Weights of a small GPT-style language model, trained from scratch on English Wikipedia.
Size: 10 layers, width 576, MLP 2304 GELU.
Architecture: RMSNorm before each block, no position embeddings, biases.
Training: a variant of Adam for these matrices, 8240 steps.
Each number is 50 + 15 x the weight over its row's rms, rounded and kept within 0 to 99. Layers, rows and columns count from 0. The size before them is the row's rms in percent of the matrix's.

# v: layer 3 attention value, 576x576, rms 0.0466, rows 351-383, columns 256-319
# o: layer 3 attention output (transposed), 576x576, rms 0.0438, rows 351-383, columns 256-319
# q: layer 3 attention query, 576x576, rms 0.0634, rows 384-403, columns 256-319
# k: layer 3 attention key, 576x576, rms 0.0612, rows 384-402, columns 256-319
v351 090:30 52 19 46 25 15 18 23 41 53 42 29 50 33 57 55 50 32 25 33 50 69 57 51 21 49 55 46 24 61 69 46 51 47 54 54 54 54 70 30 54 37 29 28 32 62 37 40 50 46 27 47 64 46 62 52 22 59 43 57 33 45 81 37
o351 097:53 47 52 46 49 67 91 49 44 84 36 42 42 54 54 49 47 58 66 63 73 19 02 39 46 53 41 47 75 37 36 58 53 71 42 55 44 22 22 64 51 36 68 51 28 34 40 66 31 49 54 48 59 38 58 65 64 40 58 43 56 68 58 50
v352 096:87 45 31 74 62 54 59 31 73 86 52 34 59 39 52 49 50 48 29 65 47 54 37 58 32 76 52 53 46 62 41 31 52 51 55 37 77 16 52 59 42 45 28 36 59 48 75 81 52 58 80 53 49 46 43 56 46 39 62 48 39 43 65 47
o352 095:42 53 56 28 41 69 53 57 87 50 54 49 42 36 62 41 69 28 49 54 43 78 71 67 13 34 76 39 77 18 33 48 61 55 63 47 00 59 48 31 70 61 42 37 50 73 34 30 19 65 52 30 65 58 34 19 66 40 49 63 32 59 48 51
v353 090:47 41 78 34 50 77 42 72 56 64 34 35 64 42 59 33 47 72 52 51 39 65 40 45 53 43 56 58 63 54 61 30 82 71 51 62 67 69 40 56 53 42 50 65 44 81 57 66 71 81 22 69 56 51 52 50 20 55 64 55 54 35 43 60
o353 093:56 50 42 42 52 25 34 80 58 49 51 70 34 31 39 46 20 47 52 30 38 48 43 47 50 54 52 45 65 34 50 53 56 51 50 67 54 35 71 31 46 65 70 30 56 33 62 37 58 47 65 20 47 66 19 46 81 52 15 36 24 67 17 23
v354 087:39 51 54 52 39 78 55 21 76 50 63 37 73 36 20 66 45 52 52 28 59 52 69 58 32 75 47 47 65 62 74 72 73 61 49 53 33 49 55 40 55 50 65 51 56 62 42 31 65 36 38 58 54 51 30 50 74 49 64 40 51 68 51 43
o354 091:42 69 61 65 57 40 51 87 43 41 56 74 52 32 63 45 69 42 62 69 44 49 77 50 56 47 43 50 34 64 40 34 43 34 49 45 52 75 77 49 43 53 30 65 44 38 73 64 55 74 51 51 58 63 53 43 34 73 50 70 43 35 62 64
v355 093:32 46 70 56 56 38 61 60 42 62 71 58 63 69 34 53 53 48 45 57 51 60 57 51 67 28 73 51 42 68 73 34 63 32 58 55 69 53 52 73 38 30 59 72 50 66 32 44 36 38 68 36 65 56 38 56 60 64 40 33 52 14 25 60
o355 096:51 66 22 55 11 47 42 29 30 44 39 75 53 72 30 36 50 58 55 46 41 39 63 31 57 59 39 47 51 61 50 69 51 48 27 50 67 66 26 38 39 51 45 84 34 34 60 60 58 55 30 61 54 46 76 26 49 69 48 36 39 75 58 49
v356 094:37 64 42 63 55 51 32 32 65 74 57 56 42 41 54 66 40 57 40 15 58 42 27 53 87 42 44 35 51 33 42 49 36 56 50 56 61 56 68 40 28 63 44 71 49 55 57 34 45 51 30 65 40 45 54 20 47 58 50 76 43 59 49 61
o356 100:64 56 65 33 71 48 23 76 57 43 59 58 49 37 28 32 56 36 53 81 21 63 99 40 26 48 70 51 50 79 38 70 50 27 57 41 36 65 40 36 82 58 38 13 59 57 39 44 69 68 71 15 69 75 56 66 59 38 45 38 65 48 56 54
v357 096:50 49 46 42 48 66 64 36 39 64 69 68 49 56 53 75 58 52 61 61 49 47 31 64 54 24 51 51 51 08 47 58 54 57 47 58 63 16 50 58 49 69 51 25 63 68 40 70 43 43 48 52 67 67 46 18 64 55 56 50 53 60 36 45
o357 098:56 46 56 17 63 43 51 71 56 30 50 23 52 29 46 24 61 60 27 68 42 45 68 76 33 55 36 51 66 36 51 56 58 35 69 75 59 90 45 52 52 54 33 87 33 35 66 54 47 35 43 60 20 32 51 46 44 37 81 57 48 41 48 42
v358 090:42 34 52 70 44 47 27 58 24 45 31 63 48 46 52 48 25 43 44 68 63 65 43 27 68 25 21 57 46 52 50 13 58 57 57 71 27 35 52 36 57 68 61 41 61 67 51 75 61 75 58 52 41 74 47 60 27 48 30 49 54 64 77 51
o358 096:43 20 34 27 59 45 66 38 70 72 77 15 67 46 64 64 50 61 59 29 49 68 22 80 32 62 57 46 70 42 40 55 57 39 62 31 51 77 51 39 63 47 51 41 57 48 84 28 31 59 45 42 55 44 34 65 61 56 68 54 37 41 41 42
v359 095:25 27 46 23 56 65 36 45 69 49 31 24 44 41 47 42 41 50 43 58 55 55 56 42 42 36 39 61 69 36 76 44 34 65 48 53 60 34 67 38 42 21 50 31 75 47 42 36 90 45 31 34 49 76 25 67 17 61 33 47 52 69 73 33
o359 097:68 39 50 49 62 79 53 76 20 58 48 60 28 52 42 77 19 58 53 20 59 08 40 52 61 68 73 53 53 41 38 56 56 44 14 54 42 38 49 34 63 71 86 87 47 38 43 62 26 47 37 29 66 39 41 42 62 35 71 52 55 44 55 66
v360 097:42 59 64 28 55 33 56 54 30 03 56 44 50 66 55 56 55 48 21 19 54 34 32 55 30 56 56 43 55 55 46 47 47 57 48 56 52 73 53 57 71 56 43 39 67 52 43 77 55 47 23 81 47 36 68 41 32 59 32 51 65 21 42 44
o360 100:59 55 45 90 40 55 63 67 63 65 29 51 58 59 44 57 36 64 73 72 55 46 63 33 58 83 38 87 17 61 85 34 41 53 27 47 40 41 45 70 32 50 81 63 34 50 61 60 31 44 47 58 78 72 34 40 99 72 44 54 43 71 55 49
v361 090:42 53 46 75 57 61 63 33 58 41 40 67 47 24 58 53 35 60 55 54 30 39 31 37 50 53 41 44 66 46 52 53 83 25 57 88 46 49 63 61 34 37 37 64 56 38 07 48 27 57 60 63 49 64 28 26 43 54 28 63 36 30 84 53
o361 092:55 63 49 25 71 35 50 44 49 52 53 44 52 77 43 48 48 44 57 46 40 62 41 38 55 43 70 52 46 58 48 41 34 59 50 33 48 57 40 52 66 57 76 47 43 65 54 40 60 41 57 37 55 58 60 62 58 64 61 39 47 34 42 43
v362 092:64 47 36 48 25 68 40 71 46 56 57 36 60 58 38 46 57 65 64 31 64 62 71 62 43 57 32 52 69 66 53 64 21 28 57 75 48 22 37 67 56 27 58 47 97 32 58 61 47 30 40 55 50 72 40 20 36 54 35 73 39 41 64 46
o362 095:54 40 64 49 60 48 56 42 48 35 41 68 28 31 34 71 52 58 31 62 34 50 25 69 67 38 59 37 72 49 50 41 70 57 41 46 34 67 49 39 40 44 49 65 36 43 67 39 58 31 68 33 41 36 39 42 49 43 45 70 44 43 63 51
v363 088:54 38 40 48 60 31 68 33 10 71 44 34 61 58 42 77 22 60 41 49 42 49 52 54 65 52 71 27 49 34 50 43 54 47 51 21 65 80 59 61 43 63 43 31 66 54 32 47 35 37 31 69 39 59 41 52 58 37 62 67 33 61 61 40
o363 091:37 63 54 70 41 41 35 37 70 64 40 37 47 55 70 38 71 46 76 55 67 48 49 37 51 68 54 77 23 80 45 50 59 32 51 54 21 17 62 60 58 23 60 46 57 66 55 40 75 75 67 59 62 73 39 39 51 34 53 32 33 65 49 76
v364 096:52 46 56 43 59 50 52 17 62 60 73 56 54 46 65 51 46 51 77 65 44 35 34 49 45 35 37 48 39 12 31 74 34 66 48 51 22 53 50 80 31 54 22 35 67 64 25 50 74 60 39 71 65 26 25 70 55 49 56 58 34 40 69 48
o364 098:51 52 48 53 67 37 47 83 61 42 23 53 51 50 23 31 38 69 39 45 56 61 52 66 47 54 40 63 63 67 31 25 55 41 64 46 27 34 52 13 70 35 42 38 45 67 56 26 64 53 57 50 52 28 58 53 26 50 53 62 57 55 45 37
v365 092:68 46 73 36 56 51 82 58 48 63 53 68 21 63 76 66 44 67 23 17 22 48 35 54 61 38 40 44 37 66 57 49 50 58 46 32 38 42 54 38 33 27 43 21 44 84 60 66 53 17 65 43 58 68 37 49 54 38 51 70 50 37 38 62
o365 094:42 80 39 67 45 64 34 55 32 49 44 26 81 70 69 40 37 34 66 39 85 64 74 55 42 78 57 57 30 47 51 61 57 57 65 57 61 42 37 47 66 35 79 55 81 40 40 52 49 48 51 58 41 65 49 48 45 30 28 39 44 45 38 64
v366 087:64 60 36 46 44 60 39 28 85 51 83 33 47 41 51 58 25 64 45 99 19 61 40 38 20 41 63 55 43 46 29 62 40 49 62 62 62 39 43 85 66 31 45 43 44 53 54 46 61 64 47 45 47 47 71 38 63 50 51 52 60 72 30 43
o366 093:63 46 54 38 57 39 59 67 25 44 35 82 52 60 17 37 87 48 45 33 46 17 44 68 55 41 41 31 73 48 55 52 48 45 38 49 59 61 50 37 32 33 49 90 40 48 65 66 50 28 37 43 48 50 54 33 30 62 47 54 17 47 39 39
v367 095:51 48 36 72 54 20 58 40 43 60 48 66 29 37 47 48 59 72 41 36 39 39 41 47 52 53 34 24 24 59 63 34 42 39 52 25 58 69 57 29 59 33 21 59 28 41 31 60 60 49 83 63 41 41 68 60 42 28 44 30 44 61 44 45
o367 103:55 71 70 61 49 57 28 65 59 48 37 46 72 41 70 48 58 13 43 64 60 73 66 46 20 49 94 83 33 63 51 37 65 64 72 48 45 44 43 33 61 39 45 29 71 59 37 42 44 68 68 37 53 52 32 34 75 24 41 54 55 61 43 56
v368 092:33 54 52 54 57 53 44 27 48 44 23 71 35 56 45 51 31 52 56 48 74 48 40 56 48 42 51 49 46 14 63 58 52 43 58 07 40 49 41 29 18 68 40 49 51 60 57 65 25 33 59 40 44 85 65 53 53 39 35 54 62 49 56 34
o368 097:51 19 27 41 44 61 42 20 46 57 50 24 77 22 66 54 66 43 42 40 34 44 62 42 62 59 50 51 30 82 35 57 43 48 69 68 40 37 71 52 62 58 60 12 63 65 32 54 69 61 51 70 42 40 47 58 47 56 75 66 55 29 45 58
v369 091:52 64 40 28 43 51 53 31 49 37 53 40 49 33 24 42 39 41 50 52 69 45 54 49 44 61 62 56 31 44 37 25 19 58 48 61 57 39 66 45 51 48 36 50 58 82 31 44 40 45 70 38 38 33 49 30 80 36 46 93 35 65 37 58
o369 096:55 64 52 43 57 44 65 37 26 56 73 38 32 35 49 27 80 51 48 39 41 45 65 74 55 33 42 42 83 43 67 84 57 53 95 55 65 43 19 35 26 37 56 65 33 49 65 53 34 42 31 50 34 59 45 44 17 42 40 23 44 44 52 40
v370 086:59 47 31 56 54 36 27 48 39 55 57 61 50 67 71 50 47 57 46 49 57 76 39 60 81 44 51 51 52 32 48 58 40 29 54 47 60 60 46 90 53 64 48 67 39 52 53 35 53 24 62 27 63 67 28 64 71 40 54 39 29 41 46 48
o370 087:51 76 73 46 49 59 56 42 47 47 42 59 31 47 25 41 50 32 43 42 53 39 75 38 46 51 34 50 56 46 46 51 53 57 38 56 64 64 59 38 37 25 58 38 63 62 35 82 54 42 34 77 15 21 54 39 41 48 53 65 57 50 46 63
v371 092:54 44 57 41 59 43 67 30 54 60 48 65 64 59 48 39 70 73 48 71 27 67 39 70 48 60 45 54 77 31 73 89 55 41 62 50 57 81 34 68 29 26 57 63 56 58 24 51 53 38 86 22 47 82 63 59 60 49 62 48 62 35 66 53
o371 094:45 40 46 45 54 66 40 49 53 40 62 74 53 48 54 58 32 37 34 49 39 49 77 65 59 54 81 21 32 55 14 38 57 73 44 53 38 43 56 30 70 86 41 58 34 76 62 43 48 53 26 53 30 56 49 26 56 56 45 54 38 25 40 42
v372 098:68 55 46 47 67 30 73 29 29 53 67 71 77 46 47 63 18 70 63 78 65 48 55 72 39 78 50 41 43 45 43 59 84 58 50 25 43 28 45 51 38 61 42 27 43 53 71 61 57 56 70 56 44 48 52 25 54 56 65 39 47 66 41 62
o372 099:53 52 53 39 34 46 54 89 70 40 38 29 45 39 75 48 40 50 53 46 60 56 57 68 32 48 39 42 23 44 53 45 37 58 75 51 34 56 50 42 58 46 62 42 73 56 43 44 45 53 33 32 68 68 50 53 47 33 28 45 60 20 54 35
v373 087:71 28 57 53 51 18 70 23 56 40 63 58 51 56 65 56 64 59 64 39 29 35 35 60 49 53 50 45 66 52 42 21 62 39 60 58 59 48 49 41 78 23 25 37 58 69 42 88 58 64 53 61 45 57 66 44 70 50 55 54 42 30 39 45
o373 087:57 53 66 39 45 62 33 90 45 56 40 47 52 51 39 45 31 60 37 73 43 55 72 66 32 43 65 61 27 54 52 52 30 61 62 39 43 40 61 47 52 65 45 51 42 38 32 45 42 46 61 52 46 60 32 49 69 20 36 25 67 70 22 44
v374 086:46 45 82 67 57 33 29 69 66 67 61 44 72 36 44 53 15 51 78 51 48 42 60 57 69 43 37 55 52 54 73 72 52 48 37 59 47 55 47 72 44 36 63 65 55 33 39 54 55 69 94 50 46 40 28 34 50 53 58 29 49 64 61 52
o374 093:54 74 53 59 51 55 31 93 50 54 43 47 30 32 67 62 82 49 34 23 54 63 52 41 57 69 65 72 44 55 39 57 51 38 62 44 50 33 58 28 73 73 46 13 87 69 38 60 57 31 45 40 50 57 36 55 66 24 42 54 36 23 40 73
v375 095:32 61 54 56 51 76 56 42 79 53 76 39 62 46 49 27 44 57 21 58 52 57 45 50 33 49 49 48 53 80 40 54 32 62 48 89 51 59 39 52 61 67 61 62 54 54 65 17 48 52 36 48 54 38 62 63 56 74 48 31 72 51 65 62
o375 095:51 35 46 38 35 58 31 75 47 36 25 99 41 63 42 67 53 55 61 27 46 49 55 27 57 57 59 50 54 24 67 43 37 40 31 24 50 55 77 50 41 74 47 66 55 20 44 87 64 41 25 45 61 45 38 27 60 63 42 69 49 58 48 39
v376 088:57 41 69 41 41 55 19 65 38 49 73 56 66 48 62 51 25 47 70 54 68 53 39 55 40 59 66 17 61 34 66 37 36 61 44 56 70 64 29 46 41 22 65 62 56 56 15 65 63 60 47 42 51 50 51 47 39 32 61 46 34 60 41 42
o376 092:55 43 51 50 53 59 61 59 56 39 41 62 38 34 46 65 25 33 54 41 47 34 71 51 55 46 47 49 26 70 49 46 56 35 35 45 39 39 76 48 58 66 47 67 67 60 48 61 56 36 42 51 61 51 56 56 70 56 32 64 69 36 43 56
v377 091:65 31 18 60 36 58 47 60 53 59 55 31 37 30 55 57 61 53 56 48 53 64 67 74 21 48 20 55 77 41 36 48 50 61 58 43 21 48 32 40 48 29 64 29 44 42 25 64 82 32 53 35 60 37 45 60 45 54 51 37 74 75 46 57
o377 094:38 28 90 42 62 69 38 48 46 78 42 64 46 42 80 31 65 40 21 47 75 58 15 41 54 68 55 52 39 51 59 42 44 44 56 59 56 50 84 62 41 51 34 60 59 38 56 54 65 56 63 47 49 51 48 38 49 45 45 53 25 22 60 43
v378 099:42 71 58 60 67 48 45 75 24 33 81 43 45 59 52 76 49 52 74 49 48 44 30 55 65 46 70 34 58 55 28 52 36 44 45 45 59 56 56 42 55 58 48 76 54 39 51 66 49 53 92 52 67 60 45 51 43 17 60 47 40 74 35 51
o378 102:48 61 70 39 54 46 45 70 86 65 29 30 45 44 45 29 62 38 37 49 39 53 55 45 50 25 35 80 48 54 63 45 54 67 39 55 53 56 53 74 54 39 34 41 28 59 44 41 34 50 38 56 49 34 48 49 69 57 45 20 53 69 47 58
v379 096:59 43 51 45 60 26 49 45 47 33 77 55 63 46 54 32 49 43 64 74 13 56 24 46 53 43 60 39 57 57 56 38 59 33 51 52 61 55 58 61 59 61 68 62 53 29 59 39 21 57 46 43 41 58 54 77 44 59 36 43 45 42 51 59
o379 102:37 51 47 57 60 47 57 35 45 77 37 58 51 62 36 56 45 69 58 46 50 29 65 62 55 29 57 43 56 27 22 52 35 41 33 21 48 53 51 48 48 44 38 51 42 81 65 45 51 54 52 28 69 51 43 41 59 72 48 29 53 35 44 23
v380 091:48 48 70 58 50 43 50 45 79 71 55 65 55 51 54 44 45 60 53 66 50 46 58 56 53 49 55 48 55 80 63 42 23 32 39 72 42 78 44 44 68 37 74 32 68 14 46 50 77 54 44 56 61 36 42 39 45 50 59 51 46 38 52 39
o380 090:53 46 42 73 55 68 58 71 32 48 65 62 37 64 30 68 82 56 72 50 32 37 40 12 36 65 68 61 36 36 56 59 72 66 23 39 66 32 47 62 47 69 63 51 39 60 48 57 42 68 47 58 34 54 52 42 52 46 41 40 45 36 62 61
v381 086:63 31 41 81 50 57 97 44 53 45 50 62 51 38 49 49 58 64 42 36 74 55 50 71 49 60 50 37 32 44 45 56 54 49 62 31 60 39 65 39 31 60 65 47 54 46 80 37 47 34 60 48 40 40 50 69 41 51 51 63 48 56 47 71
o381 092:48 70 41 56 66 53 29 24 63 54 58 25 45 52 76 32 62 29 74 73 38 80 63 60 30 42 52 55 22 46 47 61 46 48 90 39 48 53 24 48 77 47 35 31 71 56 37 50 63 80 77 48 45 45 51 54 52 33 58 38 61 49 49 46
v382 095:47 50 50 40 29 80 38 51 48 27 50 21 32 59 57 52 48 29 22 47 85 40 61 54 54 55 65 76 50 31 42 38 43 54 60 52 56 57 41 68 61 39 64 51 09 29 73 36 31 25 66 58 56 27 57 60 10 58 49 49 62 54 52 49
o382 103:61 27 56 41 30 55 50 37 26 70 55 70 46 61 36 57 56 56 43 74 42 46 44 33 58 49 25 53 68 35 85 63 61 68 47 78 51 55 45 52 35 42 50 66 45 28 34 73 59 46 34 60 44 38 64 40 53 51 46 62 42 62 72 59
v383 089:77 28 53 34 55 39 42 27 47 36 31 53 35 37 54 39 54 35 77 58 46 69 63 47 64 51 48 56 48 30 54 42 34 39 42 50 26 39 39 64 46 60 27 36 47 64 60 63 41 82 43 46 58 46 34 85 53 16 32 41 44 43 57 53
o383 091:25 40 80 46 63 72 53 24 54 73 61 42 31 62 28 53 50 60 47 72 23 37 31 79 40 44 35 51 70 66 43 40 46 58 66 42 72 52 49 27 45 56 49 82 60 67 61 28 59 28 40 26 16 27 63 45 57 51 69 41 67 72 33 27
q384 086:44 75 30 64 55 37 23 80 50 58 19 28 59 47 24 35 49 37 68 55 36 34 49 55 50 50 63 40 59 45 37 55 67 24 72 41 61 36 47 55 65 63 30 72 36 58 42 34 58 26 20 52 69 42 61 60 35 37 12 52 41 38 45 28
k384 081:53 45 63 16 53 43 43 37 31 52 53 44 36 37 54 39 25 48 55 71 41 63 49 56 31 46 39 56 27 64 76 75 55 68 54 58 51 45 72 52 55 63 11 35 54 32 64 37 31 79 46 65 26 49 43 48 35 58 54 58 51 52 68 73
q385 103:54 75 58 33 52 64 35 51 43 75 34 73 32 21 47 52 41 33 49 61 51 49 34 60 48 36 31 37 38 50 20 28 59 34 55 47 25 22 53 25 62 24 39 54 40 50 41 58 28 46 38 27 49 41 52 63 53 56 50 45 37 74 57 15
k385 106:56 46 60 55 65 35 52 50 28 38 51 72 55 69 68 33 28 48 59 17 86 71 41 52 56 39 49 50 44 42 63 54 49 64 54 41 66 36 63 54 34 69 34 56 27 49 60 60 48 51 56 41 49 41 61 58 35 75 56 31 74 42 52 49
q386 085:29 92 39 78 61 58 54 53 48 69 30 49 62 72 29 13 33 52 63 39 49 22 74 35 45 47 67 58 45 29 58 58 78 17 48 32 61 51 38 39 72 69 70 65 61 69 15 56 62 35 59 42 62 65 24 26 58 46 16 44 60 71 49 51
k386 083:50 44 56 41 60 62 59 57 55 51 43 56 41 67 74 59 18 58 44 32 54 51 43 15 49 65 31 31 53 58 69 44 45 32 54 37 30 52 52 49 68 50 44 49 47 36 53 42 54 35 55 82 47 17 58 69 73 46 80 57 73 57 77 44
q387 102:48 67 52 53 45 46 64 58 57 78 59 45 31 62 49 46 39 57 37 67 46 50 45 28 31 29 42 50 27 54 56 59 65 45 42 34 60 52 84 66 44 36 39 64 53 20 60 62 46 54 61 66 79 27 30 59 69 53 42 38 60 71 65 60
k387 102:48 22 45 60 90 56 62 68 56 41 66 70 72 41 87 30 73 38 55 36 96 50 56 38 55 70 56 76 70 32 51 39 67 61 41 31 64 43 73 51 44 43 50 64 41 53 66 46 44 53 62 16 55 68 44 63 63 45 37 66 51 68 39 40
q388 094:30 65 17 69 67 48 53 57 58 66 25 62 38 76 40 36 61 22 50 33 58 35 54 43 51 48 63 66 56 42 73 52 52 52 62 41 67 45 40 51 67 60 45 77 50 42 35 53 44 43 50 48 50 56 43 36 59 56 36 36 42 29 32 30
k388 091:54 45 58 62 25 77 45 55 40 64 51 69 38 65 55 34 62 28 26 45 44 55 46 34 59 46 19 43 51 42 97 48 57 51 68 60 37 34 51 31 60 74 48 47 54 53 49 61 59 47 49 91 27 45 50 34 58 37 47 52 81 31 60 55
q389 087:49 43 58 60 51 00 41 56 64 26 54 14 48 54 55 42 39 75 50 36 42 42 47 16 70 68 53 60 39 55 60 44 56 31 45 28 50 79 45 62 41 71 64 48 42 63 59 41 48 53 46 54 72 38 46 40 40 63 34 61 60 52 29 65
k389 091:44 64 40 38 42 21 63 33 53 52 55 51 33 53 19 51 52 23 42 62 51 28 55 46 56 65 36 24 57 37 35 45 72 55 56 58 74 58 50 42 68 48 47 70 41 29 53 37 27 57 61 42 42 63 38 49 25 54 39 60 44 54 49 42
q390 100:64 25 60 52 48 83 65 39 50 20 79 53 63 52 41 49 67 53 45 56 68 60 40 46 47 54 29 73 61 54 62 68 30 69 44 74 58 61 27 44 48 40 78 38 61 50 50 71 59 42 71 52 48 66 59 57 47 51 82 59 44 25 33 70
k390 102:41 84 44 54 35 75 56 66 62 39 32 32 43 41 59 48 77 57 43 73 45 56 29 58 28 55 57 46 66 34 40 52 45 37 72 43 40 49 20 73 78 47 40 58 52 65 60 37 50 22 46 40 64 26 45 52 60 43 45 54 40 72 49 35
q391 086:51 58 84 58 55 36 62 39 40 40 70 41 38 70 44 73 48 65 52 59 68 44 70 11 33 61 65 59 25 64 62 58 62 30 41 62 69 47 56 64 59 37 70 32 58 59 51 55 59 32 65 64 54 19 54 53 45 51 28 72 57 53 49 54
k391 085:41 61 34 72 48 36 49 45 41 53 70 62 56 65 61 57 77 42 46 41 73 34 67 35 49 57 53 41 44 28 29 38 61 57 48 41 60 55 58 60 54 55 58 47 59 69 62 63 39 47 35 27 62 27 66 45 62 74 46 62 35 69 49 30
q392 106:65 80 53 58 65 32 40 48 53 71 57 41 18 83 60 34 44 48 51 49 29 52 41 40 61 51 48 41 19 43 53 42 85 39 50 29 44 27 69 69 43 53 35 82 28 46 40 31 40 55 37 77 45 33 43 45 53 25 28 46 36 41 78 44
k392 105:52 35 47 52 68 52 72 05 34 43 76 79 76 54 47 26 41 39 58 09 71 50 67 38 81 40 36 46 45 29 89 28 63 51 48 66 58 67 65 48 49 54 67 55 40 34 43 39 47 41 53 51 51 50 22 47 19 46 34 68 90 59 55 35
q393 079:41 55 77 82 56 60 61 44 65 56 64 44 67 58 42 18 48 33 74 51 48 30 62 59 72 43 82 43 42 37 54 64 68 42 32 56 48 34 33 28 60 74 70 48 54 65 08 45 67 50 64 41 63 49 51 26 65 47 65 57 35 50 79 69
k393 081:43 44 68 47 40 79 82 63 36 51 69 46 28 75 66 62 39 62 50 38 24 86 59 24 67 49 26 33 53 45 53 46 50 45 62 50 39 47 45 56 68 56 39 31 60 33 50 36 50 36 42 71 54 39 58 44 64 58 82 59 44 32 75 63
q394 079:44 69 46 70 67 62 62 58 43 52 43 27 70 32 23 49 40 52 55 39 71 42 61 71 61 41 68 60 28 36 66 53 54 22 28 17 31 43 21 49 52 49 51 70 43 72 35 44 68 31 51 45 68 27 62 29 36 38 51 47 46 54 36 71
k394 086:39 19 54 26 49 58 62 45 63 34 61 46 44 66 62 59 20 71 50 46 27 78 36 31 51 59 28 38 64 53 46 55 40 43 48 67 40 35 45 74 58 60 28 57 43 37 54 28 21 62 34 72 51 47 68 51 58 48 75 50 66 55 60 74
q395 094:49 71 31 57 76 23 60 70 51 49 59 49 23 75 64 39 21 42 31 63 47 44 54 14 54 79 35 76 42 49 65 37 83 50 36 50 43 48 65 82 43 47 39 56 50 40 77 55 38 76 41 75 70 26 46 73 58 52 29 64 74 32 48 65
k395 095:53 61 46 43 44 58 44 75 45 73 43 69 43 47 49 23 62 36 38 47 51 28 45 40 52 25 45 51 52 57 84 38 58 45 73 58 74 50 57 28 45 58 37 75 52 44 30 57 29 55 53 36 44 43 35 24 58 59 54 67 47 54 27 46
q396 092:66 56 41 48 58 67 58 41 39 55 62 64 55 31 54 40 75 40 56 86 20 56 39 82 41 47 41 50 52 37 66 29 52 47 69 51 52 29 53 60 60 58 29 53 47 53 41 68 37 42 65 54 36 69 77 42 70 25 74 67 40 55 67 35
k396 092:56 50 39 55 70 80 60 43 52 39 37 36 68 93 49 12 59 49 61 69 22 73 40 00 29 35 47 51 55 43 55 51 50 64 43 66 34 32 55 57 60 81 48 62 40 69 52 43 44 53 59 70 32 44 55 56 64 38 24 56 70 57 68 59
q397 100:90 73 67 62 61 37 94 35 49 59 53 62 27 68 65 65 42 74 58 56 68 33 73 39 43 47 59 28 21 44 40 59 65 30 40 34 66 58 49 55 51 38 49 81 61 47 20 58 42 56 55 52 51 00 66 42 79 56 34 50 38 75 66 59
k397 098:54 51 42 50 49 64 70 31 32 42 74 64 39 50 64 57 30 76 36 35 82 69 66 50 56 67 47 40 59 33 36 39 88 46 45 43 65 59 78 67 63 34 58 39 42 40 70 47 43 48 45 43 48 42 41 60 44 58 49 57 69 74 50 61
q398 093:66 67 47 84 73 35 53 53 43 34 55 54 49 62 46 28 32 38 62 53 50 20 54 31 46 68 75 37 23 65 40 30 69 25 45 39 53 52 56 52 62 82 64 73 33 41 50 50 45 31 69 72 62 19 42 41 57 71 47 58 47 62 46 61
k398 085:70 54 75 52 45 74 68 41 17 57 53 54 26 57 54 58 15 53 38 57 62 41 49 29 65 50 35 36 43 47 47 39 62 45 59 52 61 41 74 75 69 62 35 40 56 52 48 43 45 40 48 64 23 54 60 66 80 52 54 53 53 77 68 69
q399 097:58 47 64 31 65 85 37 43 58 59 52 81 40 40 63 66 58 34 31 42 57 34 39 44 37 55 18 66 61 61 54 53 26 55 46 71 49 52 37 59 42 45 60 35 39 26 59 76 39 57 53 40 43 39 60 59 76 56 76 49 63 40 27 56
k399 107:61 55 57 65 54 73 32 84 43 59 22 50 56 23 70 63 52 34 45 87 47 66 36 36 31 37 57 45 53 54 27 46 43 50 61 51 43 22 39 78 69 50 15 59 70 72 41 66 41 37 45 42 56 41 39 36 62 31 36 29 28 41 54 58
q400 075:27 57 67 25 23 73 46 40 76 72 42 46 42 31 56 70 58 62 35 41 74 60 39 52 11 53 25 35 55 71 45 38 60 60 51 48 37 61 80 73 55 17 36 22 46 42 51 52 49 53 49 47 52 37 49 70 38 43 54 36 72 48 43 56
k400 073:43 72 41 83 62 28 53 45 47 52 54 57 75 38 41 46 73 38 40 31 80 35 70 57 52 61 58 84 46 40 60 47 39 53 41 46 61 59 38 44 48 54 48 66 40 45 55 58 42 48 62 33 80 66 36 38 55 55 53 44 41 63 39 38
q401 098:05 37 21 58 53 66 36 37 57 45 28 52 73 71 57 61 61 31 62 33 63 44 59 41 22 67 71 79 66 48 64 69 12 62 62 54 85 35 43 45 64 64 48 54 71 45 46 52 62 19 36 52 38 67 44 18 59 45 42 29 38 53 26 49
k401 096:65 40 68 44 38 66 38 51 58 47 37 41 63 32 34 60 64 48 41 72 30 53 24 69 25 44 38 51 54 45 68 42 57 57 54 40 24 54 25 53 48 51 29 37 63 45 56 48 83 30 58 65 29 32 80 44 60 28 47 66 42 46 34 46
q402 083:55 42 71 38 50 40 39 48 48 27 60 66 26 68 59 65 55 72 51 47 51 56 40 33 39 39 47 50 54 64 40 49 37 65 45 69 64 57 57 55 29 39 45 21 40 26 72 62 57 35 57 61 35 48 67 51 39 39 65 72 45 63 41 62
k402 084:64 73 39 62 43 38 63 47 31 39 65 59 51 50 41 58 71 53 40 45 77 29 52 45 45 61 70 53 44 36 27 40 47 49 45 42 67 60 57 48 51 39 64 46 72 59 42 57 48 48 37 26 54 67 42 46 38 44 27 57 36 63 30 43
q403 092:36 60 08 65 41 45 47 67 56 51 08 47 66 54 34 33 62 32 75 60 43 49 54 47 37 42 75 47 60 36 74 47 47 57 67 33 52 16 46 61 39 55 42 76 62 54 39 41 38 41 46 42 34 49 31 58 60 34 15 33 39 63 27 14